Part of a small language model's weights: width 128.
Each number is 50 + 12 x the weight over its row's rms, rounded and kept within 0 to 99. Layers, rows and columns count from 0. The size before them is the row's rms in percent of the matrix's.

# q: layer 6 attention query, 128x128, rms 0.0948, rows 0-5, columns 0-127
# k: layer 6 attention key, 128x128, rms 0.0927, rows 0-4, columns 0-127
q0 101:56 65 36 52 59 56 32 87 64 53 48 32 46 54 53 54 56 54 59 51 54 35 48 45 55 50 62 42 46 37 65 35 43 60 49 48 46 43 49 34 66 47 74 83 51 53 55 47 36 49 71 51 56 49 52 63 49 57 63 61 31 41 36 48 63 43 53 39 49 45 52 53 45 62 47 50 49 52 45 34 53 43 47 27 29 61 69 26 48 80 65 72 45 79 69 27 40 63 55 52 47 48 41 34 22 47 47 52 40 61 44 63 65 27 56 54 55 50 40 60 30 40 49 48 38 49 45 45
k0 106:57 43 50 43 58 52 34 40 60 56 68 53 38 58 53 56 59 53 68 62 50 25 27 58 52 69 51 47 54 40 46 35 51 69 46 63 35 67 43 39 53 60 66 73 54 40 36 38 38 17 70 35 46 27 54 54 43 64 70 58 53 58 48 41 70 41 61 54 56 50 37 33 66 43 63 63 54 50 30 39 64 39 59 47 37 51 52 57 64 65 46 60 50 44 42 49 66 46 47 38 69 27 51 46 33 41 47 45 72 58 48 34 58 28 58 62 64 55 63 31 59 60 72 53 36 63 44 47
q1 129:46 44 49 28 51 60 39 53 47 43 66 56 40 68 21 36 39 56 40 63 51 36 40 67 44 56 33 46 28 58 70 56 53 60 63 41 25 50 57 60 59 57 58 45 62 16 65 47 36 50 62 57 36 37 34 45 58 52 37 56 33 30 39 54 58 67 69 51 53 54 43 55 31 61 48 49 51 45 25 56 35 60 58 57 68 58 65 71 38 46 46 70 38 35 59 56 62 52 53 67 64 55 54 37 48 34 54 53 32 48 60 51 48 49 72 46 56 37 67 60 28 56 58 55 33 71 52 43
k1 125:55 54 39 23 66 35 44 59 64 49 64 75 45 53 42 46 57 64 46 46 53 38 31 51 50 40 46 69 42 59 48 46 53 44 82 49 65 50 54 51 38 64 41 57 84 34 54 47 31 45 48 36 59 45 36 50 50 43 52 49 62 31 49 31 50 64 48 59 45 55 39 41 20 70 42 51 49 56 53 41 42 43 76 67 71 58 42 63 37 45 44 72 52 49 48 55 64 63 57 41 75 44 38 41 48 40 48 53 35 44 60 47 55 43 68 51 54 35 66 71 22 48 35 46 30 60 52 56
q2 095:47 55 51 70 50 63 74 36 39 55 52 64 52 53 56 62 39 38 39 37 58 51 54 32 43 21 43 54 41 43 41 34 50 51 55 50 42 63 27 53 38 47 27 35 44 47 47 66 60 44 48 47 49 45 46 52 64 65 51 52 36 61 31 26 56 58 55 60 60 75 46 58 59 34 50 67 38 19 54 79 27 53 48 59 46 44 43 69 66 62 48 23 42 42 27 47 40 72 43 45 42 45 58 55 76 47 46 56 58 57 52 41 64 42 38 37 33 44 46 39 58 65 58 54 65 46 38 61
k2 097:62 51 42 45 60 57 56 61 50 44 56 42 46 40 58 41 31 49 33 47 62 56 52 36 36 50 47 60 76 43 44 51 61 40 37 29 61 52 57 63 16 46 29 30 38 41 53 70 33 62 58 65 64 41 83 42 41 68 42 44 59 39 49 45 39 56 65 48 52 55 45 69 34 40 46 47 59 72 49 63 44 50 48 66 59 59 56 50 51 25 51 24 63 38 63 52 52 26 59 55 24 55 62 52 56 40 57 56 45 49 60 50 44 43 53 60 48 15 39 30 53 56 48 48 62 62 33 50
q3 098:46 61 40 74 34 36 69 54 50 62 54 38 43 68 43 49 61 49 54 61 43 47 60 55 41 47 58 54 44 25 38 39 54 75 75 41 51 58 42 35 45 48 44 53 52 45 47 54 34 56 65 57 50 43 41 32 48 48 80 65 52 63 40 64 35 51 74 46 63 52 61 61 37 54 48 46 39 23 48 53 39 22 63 47 39 46 58 40 59 64 42 66 69 58 54 36 46 85 57 55 39 49 51 40 52 50 69 37 30 70 47 60 58 55 72 45 74 57 38 58 38 43 49 44 44 65 45 36
k3 101:67 56 54 64 24 46 50 69 58 49 38 36 22 48 35 56 62 57 48 64 67 61 54 43 21 46 44 31 58 46 40 38 58 52 53 52 50 39 49 42 51 44 36 44 50 44 45 50 44 54 75 60 60 57 47 41 69 46 58 56 49 49 26 57 48 54 63 72 57 44 47 44 50 47 49 49 45 58 47 58 58 17 60 47 59 27 37 66 70 47 60 75 47 53 62 59 57 69 66 40 43 33 56 39 42 45 68 28 53 61 54 46 61 25 59 85 70 54 66 50 52 43 48 60 58 68 44 48
q4 107:58 52 36 58 48 72 65 49 50 66 50 46 55 47 27 58 58 64 37 62 28 54 36 41 52 48 24 56 44 58 56 51 56 77 63 43 33 63 40 47 39 49 63 52 42 42 65 59 40 81 36 43 38 54 38 39 64 63 50 60 42 60 38 71 60 53 57 36 33 38 41 33 29 58 35 42 54 36 51 57 61 50 60 39 66 40 61 62 59 63 57 52 42 35 49 60 37 75 69 42 50 35 55 38 59 47 76 37 66 51 65 57 61 50 54 46 82 72 57 57 45 56 45 38 44 58 45 50
k4 108:54 56 40 63 46 48 48 47 51 47 54 72 47 46 39 50 59 41 56 47 48 63 38 46 34 31 47 70 45 51 55 56 47 46 64 45 39 61 45 65 33 37 43 43 56 32 52 63 35 48 45 56 86 77 23 56 91 66 62 39 53 61 19 64 41 45 60 64 50 47 42 18 31 55 39 38 54 42 58 56 54 45 76 60 52 41 39 70 54 51 50 62 51 38 44 35 40 68 62 43 57 44 56 54 57 48 47 30 61 44 50 54 40 41 46 57 75 41 60 52 51 58 39 36 56 46 43 57
q5 097:55 58 50 61 45 46 48 55 31 43 53 44 64 61 46 60 51 31 43 55 44 70 44 59 45 29 26 21 53 60 48 46 72 35 57 42 40 54 41 52 38 54 56 36 41 78 63 39 58 25 42 50 42 76 56 39 52 43 59 52 43 45 72 43 65 50 89 54 56 50 47 59 58 55 52 63 38 35 70 31 82 62 44 63 34 40 68 32 38 48 65 56 31 44 57 40 31 59 61 56 54 53 62 65 59 50 53 56 59 54 58 54 43 60 36 36 53 52 57 46 41 62 61 66 47 38 46 52